Part of a small language model's weights.
Architecture: RMSNorm before each block, rotary positions, no biases in attention or MLP.
Training: a variant of Muon for these matrices, 260M tokens, 5649 steps.
Each number is 128 + 32 x the weight over the matrix's rms, rounded and kept within 0 to 255. Layers, rows and columns count from 0. Numbers have three digits each.

# o: layer 6 attention output (transposed), 256x256, rms 0.0763, rows 101-127, columns 64-127
# v: layer 6 attention value, 256x256, rms 0.0802, rows 102-127, columns 64-127
# q: layer 6 attention query, 256x256, rms 0.0924, rows 128-201, columns 64-127
# k: layer 6 attention key, 256x256, rms 0.0941, rows 128-200, columns 64-127
o101:147174111129133140141172148145099102109109138104116140103114205151126131153138103162171148053091107175107127138131086111165148146107124084139156104174112092089099116143121106133130107112071179
v102:135117097112141149129071201111119154165057146158080117090105130147089098171096139089193159126133146138179121152164125082116179097139144129152127121160102121133131098144121134133139029112123105
o102:113195118110157113128114145167097168117137122134126190106137151143144184163132151136147112096085144128199072134124098164103221116186139138078107085080084082104048096083101176199088098075143065
v103:108126108158114103169132113168080122097141064124121108132078169076118160082174144110081089145150170125124132086163157116121120189135130030145110106120088105090120146119137133127101160154131112
o103:128106090206128115107091081119180166157091115111139084114124150075139094148142183106086107137137081114143132118144101127158130109124137118172105132130128152100131105143111117121130144200098103
v104:142176122153096124097117113102121160107157126102065139148140148107097117136175138143134128092123117135109116095134099035147141127072139129136080133156112153134136087126172110109130075144164142
o104:107148142159122106165159121145118090118071091161144075136106094145186183144100150116100160085131130184125137117146107121179105124107125173074143094165116123113112121163075201099144097132123181
v105:116139181116143144129188088142124156118085163084111083096148199127098133142125081068126164214115154130149147083138158103151129115050138139083130118145153145126063145108143127162172120161107150
o105:118119159202148156073125096099129140124105092165135171069143080136123106094105171128116088109178101118134088157075114151160138128067143120081077112136102131149138101134130078109089136099125124
v106:119130169181084157111172127147128063126150150145038143121140109067074114166165123106139099156121127172113137168088130175131127137099099132111109078131165131168108154096163155080119086190093106
o106:103137142145135085146140109137109156052206090183157106106129147157152089150161136144126128163136069119141129146146069089150152140162131076150157105148118166191186165150103088134148123221103072
v107:151103170107141170151123126117191109138119078134144079108111114098126155110172164049185129149180146152149053073121153143107137159140143123108113096110114112117161088093122108163105135172158170
o107:205152201172098122105120130161176129102102148148126124124147091109164125119169116145205171119142110154141143129155114075113094104130175078104078144122120150120131203076195111084165137145140054
v108:103128080131172118065127067136142117044144178166178156122079103136135139078102146147162115093143160182123126101100117123137063158161106143182123136077106190164097092104162124152121142083093146
o108:167151139147129135127082120057106134171128123103086083092129125136070166108110138092135149163133113100130140149110115155128069102102103126185107146185143149110150140137118082141143111135175115
v109:187162130127125178130083101085110140130138130177144156123013149137103144101143124127169181134126162175115118134151119140130096107123136145088150116138130144137103081046069134111145146102127151
o109:150197102104159135113104119136096181089074175136163138122168141036087105114075172109200103139109144124143093082117097140133186082105174155105135146171125109108135112120125097152104124179160128
v110:107163085104147143081120173090173135145068115139088128064118132121154086139137174095162121132057160135144092157055088098172071110084140094141146133141127133174124120141078181104066088132141153
o110:145071113142128109144101126153099141058180106181151198090135109169118160100103138102142125117071095126186063115120143154134219200171152090138136075113115055121165139114108092143111110163132102
v111:194127165118144167088185156096141166151104212097180138171082154132089180137078148145145072088117123141140149163154103134117172188084129139123146109081150166170121136163169070160108161128080134
o111:112195090127131181160149124162100125118091095099110125147105118159230099133155157152138146183179129084092125158155090081138108102119105155136143147119112082146162121143092109147157172080174089
v112:155120159123164163082155121123111160103132086103186135087105228119075196124115185118114085136124101094173132177168142111116135174084120152172136154111091146150110131136125155136048184134064092
o112:158163119133204135094140095151145109087068110061099103137136107106128132158156154130120101115149045128145136109086107140130102125105115160197128196160143112126073133180134131153129220159112200
v113:052085174152108115144140106073084077135105114088119155093109123094073155124188123093152139124144101115144099109131163175181118121087158132144155126142149162114058095124111157126142125181108156
o113:171070129130120154185175154132111101073148174118103139120107174099164151087180160108179128124146132042132140188128112097139127082139186112170163165110128159158156166121170077124089147145144103
v114:188179094091154185113152134128150121130115133163150138155151147157170114120156117128084112092127138117167150147110152167118140134087155163129094109106144109129163103159170143130146113098138156
o114:123204085152110131084146146129131103133120113116138125152136169176151118098109121155118172131168179124071164147124135153110171130122136069179090085079133157062102120046110119061113154120119135
v115:083174195124120071127131126135114138159137104167098125133119144115039136076096083144121142173149096149104091074168150139135140120128115123158137116106090132136114111120130111146162157125113107
o115:120139112101116179143089135094144144079093109110200166137123134119159158137127154144107129161130102137142138132129115150154104135117128174104103111124108155155118125132183083046075147181117215
v116:094116123124093100143121127142155117074134115141144113135132129152162114074132146142191075162151182127105145119112100117126145162147080089118099092114145066100181177115097150137183114179118121
o116:135123136152120124188115117167212122165107134151148094149111082104160116154092111146131103177107145098074148149099170144130108101149121108137119165109204164109145133184165127164123129131117114
v117:184082200126153137129136110116107195164144138154110141145041181131113158107084141219046180126140129118130124104124176117068144085141124113110150121109096083189142107146187174144083117110133123
o117:062190108103217105098152156115150124165116145165169108151093188184107122161117140151151131114135061131134161085126134089111121099137136127077106133186140132154092093180106163132083136114075145
v118:121114059086097179192110162105135170140134158129118144173097094099128116136094165110095156116145172110127148131054132159154148111160157087074084164170107075129160063108085130125170168137215121
o118:086128176132116127133169136123131162093071150152128133109115156073172095130113086114145135133079083112159165129087137102087099106110140098160127109053153140122114158121137117206120100111123102
v119:099126158152116083156145064121099161126216141123121126100165162171115151112105095101113136091126090091083118102080137155155115148116124096146124099177149132092123141160083127088147157145131118
o119:119074093100194086077178154102147125112110126086059112109087134069112174104053162106151089114143199106095166103159133086133085150120088165129132131098173159117127139167104129133129154157099136
v120:184111163082098122143154104110108090081133123079151133138130137130122160118125122078121133118130148096115186136108145112136137133133169136175154159123159140065133149136094132183151132126081080
o120:159068148133118134139143121161128060107127162063114122116108117174122131140133170145143181083160146147109167107157179166114146096177095104137090134083182118158143127149159124112133085143132107
v121:173113135146149110162148102142137177180155091145115132145081163088157109132109172173104165143109098168129180100135134130195141092116142089129141111100119124148090109130143140165112134104083090
o121:140126107104160164117102152123137074128154093094093129086126157123111110108053176146122156105144106129123150131109123105114119110137174192108137121102138088125120085149137225147057120107150135
v122:127145093120134161056125084138132154123123097102138193121132092108088129123153097151112153070113154131121150150142095175124072093130128146092143171126122160127159115151099116064161109130160103
o122:118180121130136143192182167117106148107125094129177102158178197111125125119146115105103112114113122130174121138101123089106143109137149140148118099164089146114150134152059103141134099174099148
v123:099126146163131094140129116138138132101184116124107143132120149088135147074157136098127108137121073155111172143141135197146128146109119115112152184146165119138115129157098080115124141150116125
o123:122133218120105118123126178135119104127157142132135122147094145160155120108108124100120155137131097075117132151084126082158096143177134179118138140112183168161116164068193139163179174150183157
v124:149122194158132113111092092153142118166082153158156102134119209134079148135149157115166082149189147185109104111165147109099131127101067135136125129150189098125099141091158113171094088183119135
o124:187142114192198123106127103158159109134111151142125155099167134111208118144141112161093115160116145112134132116141064106106135159134125199115099140135138132178129134182142118151102125163120112
v125:072136139145151172202131149151102155044091109161125158066112173143105150121116119087133128122173110125104113122151168111193136121145148092181104121030119131131048175060083115150094097134171125
o125:108072136064159149111125156114079150144176134112118180134116119143102129157143171082217117136077049135109104144095098126143192123133091075124097174109141169132121123075121128119119166213180138
v126:134141159132108176173085103119100139102151143118083109155121173146053171171156058189167154083051127097153142167137121109174089126155183125112065113144129115137167185078102192130127143160149137
o126:125181150094102093058118194144135053065164094140183180187115141181078154118160130124133093075141150143105127118063153161122185049150080132159248053200125107178146156137032059157060139126117119
v127:098165084124122108119150110111149160122132098116110114154178127147155086111134092160126118095133124111111110139183090083135117067142132139091171154112113152135161066130161159120119104123133091
o127:136140094118086137166165135077093144118131111119136102121163115162162141123115139125113105101090100122086077073141121117190074176123125168100144114127131058082087101151071159116129121159109177
q128:157097150126131132107095082062177079119116108129195134174027096101139122101190085143149099158160183079052167152199157093199156134181088169142185156149103112137084102145101101109145096166129161
k128:095159159136098133105188111152133119114092126138155110140170205178155147142148156031106124134123111090147112117157101147187040107122063086089132157192108131142094107102170174124168114084134097
q129:073153126071092142132106145169112065137094073140134120091156144118148141149120178132097193126094095174077110086114149106122091140118198130191127089113113186069102162059122153083137133081123094
k129:088098079123117095103108102124168106156123113142164160077128135074108081111117120121114088105127147178120132094127132128147157176164161093137104107119137134165113136123103068129108131104222185
q130:152099159122181143092104183074152103149165129121149052136104138152141082072137071170124107114177174071172164172138133068224155111115090134087219167117072113135170104157136069091135164125082130
k130:138156066177099198189111115100070228072117111091114132124072098173161197151128137094124094132130114124076115097147156108117108056112108093144133130107098133110126157127118166127128131148132143
q131:112143166056092156095058110116150093116148078138162107177052111080229125092118082148147157146103124148093158093179148112102118164160112221162173141122121166101101122148121096118149101175117110
k131:163112153124095121093151090125191107107152089081131127119124142108160175102115129147102110085118105138101121117158112117218156092137092112129119173169165107093129144120120148094090136128175171
q132:164162169123174139095118184141127106121104136101132088192124104118151071135144056124136144130191125166173193166154185158136097170045113090112113096118149178142147128122159081128175101141124125
k132:160113098145142138118124097151101154107066143094112116153120174143114127134098150145107108138095083139112107149109151090123137170139161128136158118124137105146139101109148088139172146118123108
q133:102066099078065150153142131105126102135110094166133150141094128127166116129120159104170083192131093138071166113171139169121127056108112129135122200058188167125072153086158117138155159174093195
k133:115126148116111107091152114139130125123083146103136152145159111118106119114133091105159157087171147134188116103097109083168128163153132182129131065158118161115177148164126133050188123185180133
q134:098154148192138095132203171146113098088145166163128120101156149152084157146154141126133119142121123146180090058086135149116120215129129088128094062138121139139087142148149104204175086130194127
k134:093060171115201118088098113098102147169195143114105181104140141139104068162149142156128163105146121144200127155109116136091066092074180144107174094155128095139144164098159167091123150093066134
q135:173138063146165129222166163082095161093044179101134147117124072210064184135156112083104094147178055094133148127086139117097104095144138067168072191107126153128154109141085086143150116193152155
k135:100055135070135113146179143167134132121099153136103096143149177164136108090126115063080139151142080112143129148195153173192131113102149119096123100141130139129118138093064168144146095162104063
q136:135100105089135136125074139119143126174163092132117120159070155128134106122138094172162154103185112084159140092132112124088157155110121115138184141078139064137110120203123142087136096164099128
k136:160119112090146077078114126137164111062180135202134137187186120042144145028067100106134118126075125137110128142121138156199130133146105134091159189225120138141115106080126147088172133109185172
q137:135190090105109119084099098149138113145133102150156160130140077129147149134115081133154139101093176145108149109070180115134079114174159180145089138149116076132138157138099076145115065156169088
k137:148158128137107124108105119132142105175123122161117196164141165067077130115118120139089133089141187105117102197122088115147133127133138163082138122166095141159133104094145080109109103111123076
q138:115113139106200163092146147090140148194096192119147097086169147135080094100149058120151176142193146157189162126179108123135066106062111021100110136124120119086094122116100146074124196136087115
k138:083098115101101125122111124134137100143088152102160144113146155145151115119073146186157155092144109108099080112126126090216156135143112141107171096113111085112109061100133109106095088134074125
q139:151060161113102143132174105153054101140078119094139047116146074140141081136118091139066139129102165148203129116148119122082144116137153124165143205137138179181143174110146139120118135117121167
k139:134129089084076111103158137128169113157137087130133101129086113102123100074167118167135187096086128115151147154127091113144092146176145080093133114145126082131144170106071123044128156146144132
q140:104105142132127108169165146057078152104100200144140136058133138166117149148127121059073141167125142114131095123121145111077116155094135076218123005124055133139112077115120112133097123112136132
k140:151146126118118191146122161137170057126129150138163145169079160124137154094134106159087131114112134151127145092103142097134162162127131091143102092078238109115169131168102089115124113150145108
q141:114086114059099158123113129116130171152125146145181145142140119060192128154109148154171121089130105142130125155191146126116117086153122164128182134129114114112126094149086052144123149132064098
k141:165134119074064123103122189116123118166091165118151095157208090113153160132131021124164109100113133134104173106088116162209144150154068118094110157143160149106141112128132121124150128140143167
q142:104135133182107064183167135117174127079137135211222147072186135103118133106133146123113129147142107144068091152085131180191144129184074159114131029165130162112085117119112116161095093082144142
k142:113160105159139136174077105146058116110075108074126117151115152138063064104163124135145124127165163146084084125078142090105087054144102131189138091064169148140086124138169139183172194125128071
q143:133119178163110094130057143154145121150106162174153163126150139113077155134157100123140129137209135158167145196125147140210103097161111132123114138099132151044138143126124027106176144158074170
k143:125107096076139071112096137105211152123167115126151175153145215142182177077059104201093112133135156074151134129078129120138130140094123170105126094177180118148155146088110176052110139136158167
q144:130169169141138123112077178101147106142115125209154117181180130175071166134144142099125087097136090191117093160151084130109171152153074141136126098132165091136207075128163119155168121078059144
k144:057191170140102063118145143151143180096070157117137106121120073147134125150121136099179076127141119092146068139083087092129088091032116109185163156146119117055138089154091145133149183129149146
q145:143147086101178169159065134085145113099166162146121142198134174186158141143130114150179157094178169113103144181161076125099139115091234081147129131076152153125129062093103110098101081152114129
k145:122146157086120107088141183140110116116089199045169130147128116077130147091084113193123180136124127118033094040158154157187162185117194131145134144073114115093189140132138124128095133128221157
q146:093139163084091084175106113156125124114144180206155101140119142128119145137128119101153074136097100121159091107105058148177100116138127158092151080196104136073110076104113099069114114113124183
k146:159131190131189155170148133081108101102173085124138163115133123108130125113152213119085177137062096145137203191156171080085120127149106166107089128068171113146146123115055152050088127150068114
q147:163114134132098092096136096077162207153107188196115163105126131112144244098053113145168076157125145148117091169121109168133113176163113109123121139126164116122174130146094153158129104199201132
k147:093123110093111132113129122118080093154121060140125102121148197143074101146102189157106102084225126153127165127134089132184136106172116158171184124130141147169085081134100088162120070118129131
q148:097197201130183114059057120191140117141096112132167145101133124122124063174069059157129127101141178084113188122114188135135142142148131128108147135118096079114155129131116178094185129150161149
k148:120094135193150144134118153180058180046172153127099156112122135127111122146152205110114109165107108111107145123163153194165163131086109116122144106187058111143159134161134120136078140143107119
q149:122148104152089117054147074118178114158150135068117142092131116110101113171098090107116112112107081157127091159070081155122144092134117177110116122149172147101130132125189117124154054128156159
k149:072113112133145166138107137130075122166124121119092119106068140157118104151181175073096065145117154117120069166192122077072175167168149079147095129084085139122086137113160075162138137126130073
q150:107153122165089173143152114148109068157157153181095109154134076078129123107121097185208106168160089156181121144171180082078171149087103154143137175085182145127140115118177063093213093159135193
k150:150113070119149159157180076174076064099088104139134113145067114111147125167171209087172134143201084154124125047169178180178091168133100039097087135145179081106080096173149110113152127149098123
q151:097116116104069075117207170185152180161107136136112068104124148161169135052179149102103163218081111087088125086141061147179085066125117181142102094195150086114112175122108164112142140093121136
k151:192158109191144121101089085148132096065118172147126192145128159146144102093161124091089100133082153120150168163150122177137124105114027107081092112153137084103168211102095159111134186139134123
q152:085082123109054076155145169110135180134108156117084156098096154206125158169176073087097062150070099096108148095125093142172132115084090113100140094177136124142170118150161204112080203026132129
k152:139108174104126047160187201099169171192107135124113123081150092085104133161130120108163144159110097173158001079200096120175116129201167130107091122143116136115130138146137087142089131161173120
q153:115150114174128091173048141120075081128065122184138168136164085108095164168107138131156093144167147083059150206147104119142148142131186187108159102118163059136163062076116089138110108110177183
k153:159152147041117151078118142168155177167160082101128156139149165033189118111075026179146129050191166123115148092075133158156144127122141114133151151140140112190143145126151155073109193201176153
q154:119148154180161123146111114152103097078124126133121101122082131129115114154136184143137126123132124112104145106107126158118092091160119125101114068137144037140107150136211110122164141175045153
k154:162116176166131084130186155085153140126179128116126087117132130113132129164069106097114145166121075159130123147061117121096146160132136131127123170101163091114147169153103169150130139111133139
q155:127125134091137131072119155121120156135116136109097097164122053151111047153135144114066067164124119054094112085144145118137086086100157095144172177093112190154129102209113116069135175121132063
k155:137106076147105135128181085118139062159128122122155126079193123125163089181170113187164164135140112194114144159181095086178120105185155075101131138128118087085139142092180128112120132142144148
q156:122148118126172049123082169122135113118160090196144121162135154134062113072073130086096131123108160187169133166084157125102103153198101102127112153122115081172111166134146071095083138122120171
k156:102159102155102110066124120129105115136066186168133133105120128152138124146147126080083123147146139129157139133134170045139130153172138152117114103142121119158158100124157146084215125104131114
q157:189174108149131132190106207113114101098142153149133130089160151114128119153144110154182121109109055092105176135163110095128203115127147141165133159240092140157146086084031164098155178105120136
k157:107169091191116156098100080152094090144184165120142131184074052104152127194157159156156127119136129160100093156119160136171131179086107158143127127126156166149093177127110083169141079113124136
q158:086157165086142136127183126106114137137157125168125117162139103111166183122129143076169127133136125117124159125138071152118128091105120136117084131064129129164119087127138119171157100103129073
k158:133135142139113139118140133114147113142158109190125181044190107109181122153146118157108159061101151095196101135169117103155134059136085143065164162184109101149051155097070126071147171132136186
q159:110090150044152090104108133135154075200083184142174132126098147128122105136077095159136150152115154076167172148086115165151167170147079159133115086151119126095162102171094115060107064181180149
k159:176152084132137078133056114136104141199165157059108157167116160134166141128158093121081072113125110116144119091115111072142166118163155164130111105168251117069138112104140133084074112104113157
q160:098156152110125190134141120126115111100147141180135132166135119166149087074061045103173137210110140119155169088154163115153146146147119112153130131156119179159167130090079156087102041175073115
k160:163117098180124128088119119157176115097036132118152159120159167138103123148140146148124178147112121146178094108154160096172095068137157154108108158127175075136139137117086088143113179103205131
q161:146166105126148098174110127077083167119162102170167118083122166159170168191166121135138195142120129113092146124144126166089101173145165067115122154129132095139157127173085131097179125086095109
k161:163105112159143171070177153093163110140128143117093075132084105126116146117136158128099145041125095163124065104093097093107136096150143097150152072137102100123103101174123139164125091105165153
q162:163075136122115115118125158103144148124070108087147119133127167089167143177102124138146107135121155058121151073171104138141110135124131103093159149111146139067168177156118092117083173133166155
k162:159161120146176172152172116128096154061126069173106124104097071153121120098075208140142118138103121187138131149127096124140150098141131100134112069100145151144034112113111100164100144197056137
q163:140142108091113190157131140084115124110113125142160115151125110122186148140123106139074153144125133174086150104113142096132076079111158124153135091145154124151088124145165130114118187090088061
k163:107129147135161131163193115165116160122145110110127076081099147177075193142091111115102149134160063132138112186144163120145149123183142147139178110133084141113110168123101100169147158146084139
q164:162152174120078156149211099072159084098198026062144115167145131115129193109106125142174142131086124109089141178099094141134156188105098157111077134133176111187111099116119080099134104138084133
k164:129061108092191161058160109155139156059149114111115199161106104082070083141126130074104149147104111113141115160110114109088041060130146097141159156147131186188132132129122206165134162067112147
q165:171123155170150125110105129145150137127150109083100138139098103128090140120116073109196050096125173070106086207083144121105185127133138075146129110138147110152121052181123127084101119126114168
k165:126128104179166131095115126126105154160089185117142143119088119156095085145140168164150179187139125155107148082109102141128143141111146116203164099105136113117121140195148221095153154162125155
q166:121214136160111100170081149092070122097134164151036135132122129110154156107129134101196192111146168125150135113156162142148106129156143136156140207093153126149118134143083149141189112167150067
k166:192163108169122084128153163163177088115140154105076112140181128145115137089097169108114106133113135133147135149131077180093183116134126133153146103125115167116165132096149091111080169102096119
q167:037131108111117144104126082136095113119155133178121144121102128094158118098128177151089096136158168114121148135102147161155113109110085104147115086144115153128113109160146184123165139158124191
k167:138169155162155141097168138135136209120081160081093089167149157095131090185118122149136126148129058136168143086151168044108103150111158146186087197119143122109108151087162117122172100141101130
q168:166158133095106158125100105181167094125100155165172141175128140155073104156108124150106137124158136059098172063105133132061169128130150159142105126123105084127125146137066126146189186146139149
k168:109038135100077110098068159145131150143113085139119071135157092122168171127139107110134129132158067117081115177138155140208128141105141149136074148123175143119144105106108138108097091109159118
q169:036120150115144126144129141128128074146135080124153101147127100117064114095125183091128136157081139128139142105175162168120118095134055125134139139111134106096109092074086136139098113165133116
k169:141162161122140146120092129087136101110141137080181116181169132121109096146126099129180165090085115099191168126147153154112150097135103127140152131111151130174131128107116143088108049147100146
q170:093104178157151128120139137131156158156091109092075136075140105133156111155096155134092066185071136074179103152105106192149138131053118114132121096113117046142128183149113099111123122109143160
k170:145081116111122106174085117117125088177169121158142099109125164073171193102126121127114136139168144089150060164100139134161113109138142146062176110169166102145126084129160188141130087142141170
q171:081128096116117125114196182109125172127120126120162162125153135106142096104155109064170070116087117132070097058111134154140089114157121108133078094141133184114112189138134072150170115126161106
k171:112142153151052167130103094120144115149136129112148061155119127100101101144186144127171130142149153116127111120077120109184142162121121207123153091064126129084126070094170119139147140170127148
q172:128141105136118099083144139166152104112176135100093100170076139127177098075140053134149185136175077180130147075088102205104133079149076112126135171110130132211129120113184090189120096123133193
k172:113132115126118095100099085123048130137076099210113186117128124146120103165132060093079131121109158079131112087051118074137067144098163065124114147142134145136155203136105166115029130102119105
q173:174119136172114134171122077149119130128103099146134155156161099098119121113194106149088111123107146081116148162150148193111142098129138151101116115110131179128078050117111157058057119139118130
k173:113120122142136082148075162124145080135091108089122089122179180092040130168171105095154153174103136053058127145120149083192112090120105120097146127143056151141114105142115155127135055109099128
q174:094159166176063170180084164118132109142128149125146118149085083134066125127097139166138121098164186147111114097148135095130102164118141105153119141163170124115169116158108146154086123153044125
k174:107133150169154088102131150150130153133114166080141074115156159165145110105103142115177080121119115125109122167148103083161154146111079147092154136125043091065156136120135138143125148076084128
q175:102127139152211108171130143124078167098200114126106096150119152158083170122115198107197131181126164186204111156166123143090048133103103071166092109110082143146183076089072116103090117113117082
k175:163129160141084152092123170132147132121127160121146175124141153157150129154149115203093199130036090141108103131136109213154126091174100151114164161119153219111142097103143088055130133125161178
q176:160204097110112112080083125202113142112093116059152071142096157088114112093154143116093114144139138098150121113193136112163167121132157186120119187152096122120159142095153080127179100122136086
k176:172147111110126128139103129131178075120164092145144118126142145152107127125108091159144127151074112119112149146140113100130122142117180134131129158115147140126098121151156160150113157142129148
q177:088167100182139127134121138089089130097102141180000194119102130155162145123156129115069146195116171127101102083119092104089168130120141090207147095084078118169150090127158166126110110123102111
k177:130110197144064158153170137126136113110131162120110122127167178185116117128090151108110090124127092172139066170146091071168157074162135151126095116120104100137149135160195094121116191133153124
q178:154148140141147113124123112136161193104165103164109136150117075129146111124107107170098139143135128153132120119127097084160102124056040156182138183103136104150073142122096171120126161145197151
k178:140120179118129169105151130159172138092185092119123129142108121107099104141183074129112112103170129131156122103104164144134139153126174116142107171165071123145123090129147126099096154104106112
q179:127121172149179122057118159145123082105138144193134113124098166078168147127084133155153136123092148140142135122097158132178150064159102141115135137134092136161113151200092154099128153066118069
k179:082101117101116118070155109066129132160139143069152114133136105157128124136095098113144145116106093061190136166157130176079128144072126133109117126123080132152082098155148185116066175127154119
q180:095116123101199129130112145107101170142125154138046127168147082086137154104102127057104116112156080172149131188123117133113113119142124128165116120083115139135122155125127114183087107105097178
k180:083175083139103124101131119176138134141095081144173169153139100111170093167112100105130171158069138081086159073142155103187124156178168145122065139103117084166137138159098125136090162141098127
q181:162172150094149114076146098102140117144122120101175151105169144186139202149126094113084137097075152018100169085147144091111126142161104150159079105152058141122116070135085149099109101154070100
k181:103060113137148147120120184065165099126100082169165103135085131057035152121133205143115160135104128133138160168085130167147136155130172108147160067113089158104159050108077129091124144081134154
q182:105131122094116098164107141127136110183100131141145108164046116132121208118134155149121139114132095123184111048142091114127183093147110077172132088142176136114089121068165059150067173124091067
k182:159125184179107104135137119125144148074154134169104126091140105174049117130143112100150124125150142165112142128130142101191133150148144155158109136089146126103144145136135122087122137147121132
q183:063155164159195112104082163122117148138107140133145084131132103162102184135103078149206146098130237079125092141162077139185094088129058118102083104088110100072156158164100126043122115158101123
k183:158118109150130114140084109133152190172081126119071109174155122137154185105109189117160125174080110161128145123028015137103121133160132100155116129069112115166128103136181160082118139098139066
q184:118167090182120119134139113079114110099103110156173153148088125076115118134183125098160199111089123157094076121117208169180090141177099101110169117097142180150150160095165190081138122093114127
k184:106161153116099173186087081108135159121175109130153113151153127144094127134190172138151134152116150130173183117140103013144141111145114141138130153135081105155141139095095143090135090100188153
q185:104090112147071134110220154113111157106057149147124087146163112095155113107121148124150111103090180151210100132104157145114116141125087112102131158091186107084131133099115114097074115095132129
k185:167163111171132123098072125105151142151156117111111187088128122124119200157134135147098131182126129107171116135111136104164135100131074128102111160122115120105151132149082123166182027121160128
q186:125051129163132158129115100202099084110149101108098084116135192154191180118105112127162171071172165134060180101186145085135139139142116168151160143130157090102114142118157108119105153142097115
k186:184137137120151126071193118114102121100146121160139125083115104158144115116100152124078116149127114062164145143130155121084082103091091096116099124099123164178089109120101052162093095120119060
q187:083100131103121119102151144127063155143133078125083085150106118156147112107047152160098166117139162091125049152053113117148121166165138095106093134159091098064194146102104079140111128114099165
k187:121131155134076194141095146119136176160119122094120139053093129106126152101137134121140036114122117098153074097104149068084115145139088139153127129124169152085070099093149143113087187091197089
q188:105121161093139140099126116071130153133107096128109155110113126156097182173122069107191147070112138224110132136125051094125107132175120144206131121083192051134214149126105115153065130142158197
k188:104150139062070138127154145058124170168152139122104152102152082078131155109123146134161073148131111138118127167174101169122149134114196152076087189166097089097152169143124140120150169146099156
q189:150117183169116079066108088126122151138141143118097189163125151148125141100178119130133126113159114131115127104171135105197086096133137134136162100090173130165098143118107149140113150125142161
k189:115114094098099125153136182103139140139135136150089110097130157085154169102126175136074117113111110118080137154166155143101143138144123172058138190148154100101089124135107133156134120144123081
q190:102147116122102155120135095166092116158030063116108162121078103160148165108190126142124130152145143109139136134162101135207112113094113117115143083128118135132130148077178138122164129092137093
k190:157103163120136186187118127085120087116125109135081069145082155142149141147158126094141187147136153096146110119173104063095149088148085055167154138103076138055118125126120142102127145138123121
q191:102137160107144123094156146161080092161153131114130109185150099152162110154206127137124169185093096173102059101104074174135166141090137100140154164165152116141176108111129141167082120135173098
k191:110149127138122096105155078129157188098099076109106213143167102079137053180124172154103135126143132147100132195139145141120129138094129193077109146159148167072055181123105184133119184124108085
q192:122162095094086130149119111141171110146119162105131157125176067118123059159176119127101122100136152156134119141195144123149159100153147175099142110099121143166130133139118096069122093122111109
k192:163128101184093122134116073120114109105153155143178161136067138093075109152179103147213137155145124169122093134122128080127138067118116121147085062128099116086128150072158124128170118150107099
q193:118062132089173161108159120054136150128127160131134141126175216136110204171140133084078201108125099135094143132059141137149157157139147135078128077119163127174153177073099158114132146133116129
k193:144113170088101119087171117075137117115116128092144159152076103154148162150093172093152131179085160116130081179110142131117101152151121155066062121145099143173103158108170128188171111138105117
q194:195107111138166197104120111124095082154127109148137189129169142098161181157100170105169125185106109163145113119129102152081153144107100070192108196118011080135079134136136116121160077183101124
k194:164139127108135133100164154105119082156079137154133099096146130143137113090183119118093093152134104110124146120156196148129137109122100087143152142136146159037121106122101158107194164106152058
q195:087121149127068120160151138088131115121175097201119149076108140102085115127062107123103140151130174116063146116142131101060174111121135076200127119108184165200095165157149108101082098145153140
k195:161151128143161116211093088139113121128104143120100061125137068130085140217112195131128118096139122061168077124102125142121127183073111094153110168073162088082088155084163150096170141160154076
q196:093102127124119157090085105169123060171101064077116084183144111066091105143127127152179141112065148067185163070143136099135090198142155063164133153139114189106155076168134086088130091119037142
k196:165125098127188127123135155125112082140133177132127188112095111135137107118110096077136124101137148182124124164121152139103145114102129046147138100098143085156073145112128171133144119161066120
q197:120132115090161112166133148100125165084117104094157111119115097099167150103129136156108164128125111078125121142158148110127109130161172185141111094142141087133137144122163095137130085133149098
k197:134083150158125105151165131126087092101173132113149156152117133132146118106118136113063130152095143141140130122145165120098136073141098074114113164121116169118157127155141109158152176141129140
q198:135088132163139141147070138146137092097123129117124176153136117067114124095135101101160182173121125125105145169121118120119100162042081177212115098104152158139137125149152095113095082157114112
k198:132137168124137138087115111167124132109098119093085173185129167085130170167199114131174101184157132068140144134120136160153143164170130103129118120176085138172092096149128103136112155081166105
q199:113063137114140105140089161139120116096104164162181198137076163108117107124099147159087100152133122108091168138151103150162092121039131129143113130127167131160141194139112081142118142124152087
k199:096147164168124132131125094088060167107114098079030101137100114138166155111194127158112087116135153158133109086177089132087155125159119149093149091110100125084174124103129158223129141158163118
q200:133160106047171149115125105155111108067123163108153167140075152085140175051080142115111092140188099121084098173150091159164152118122113152146119087091120135160110187127147132122158117110115159
k200:091090156161146130115110096127090191107122146087133172106100121090130206140162143080129154119108169170139134118121133128125123175147157119200071123059113163121185091174134057157164137155184147
q201:171141125094056159165153164142100160163115130152077110161129084141191127101106168132147158155134122119135120187148143152103112131098078131126159152194139108064140036137114099155137090099099118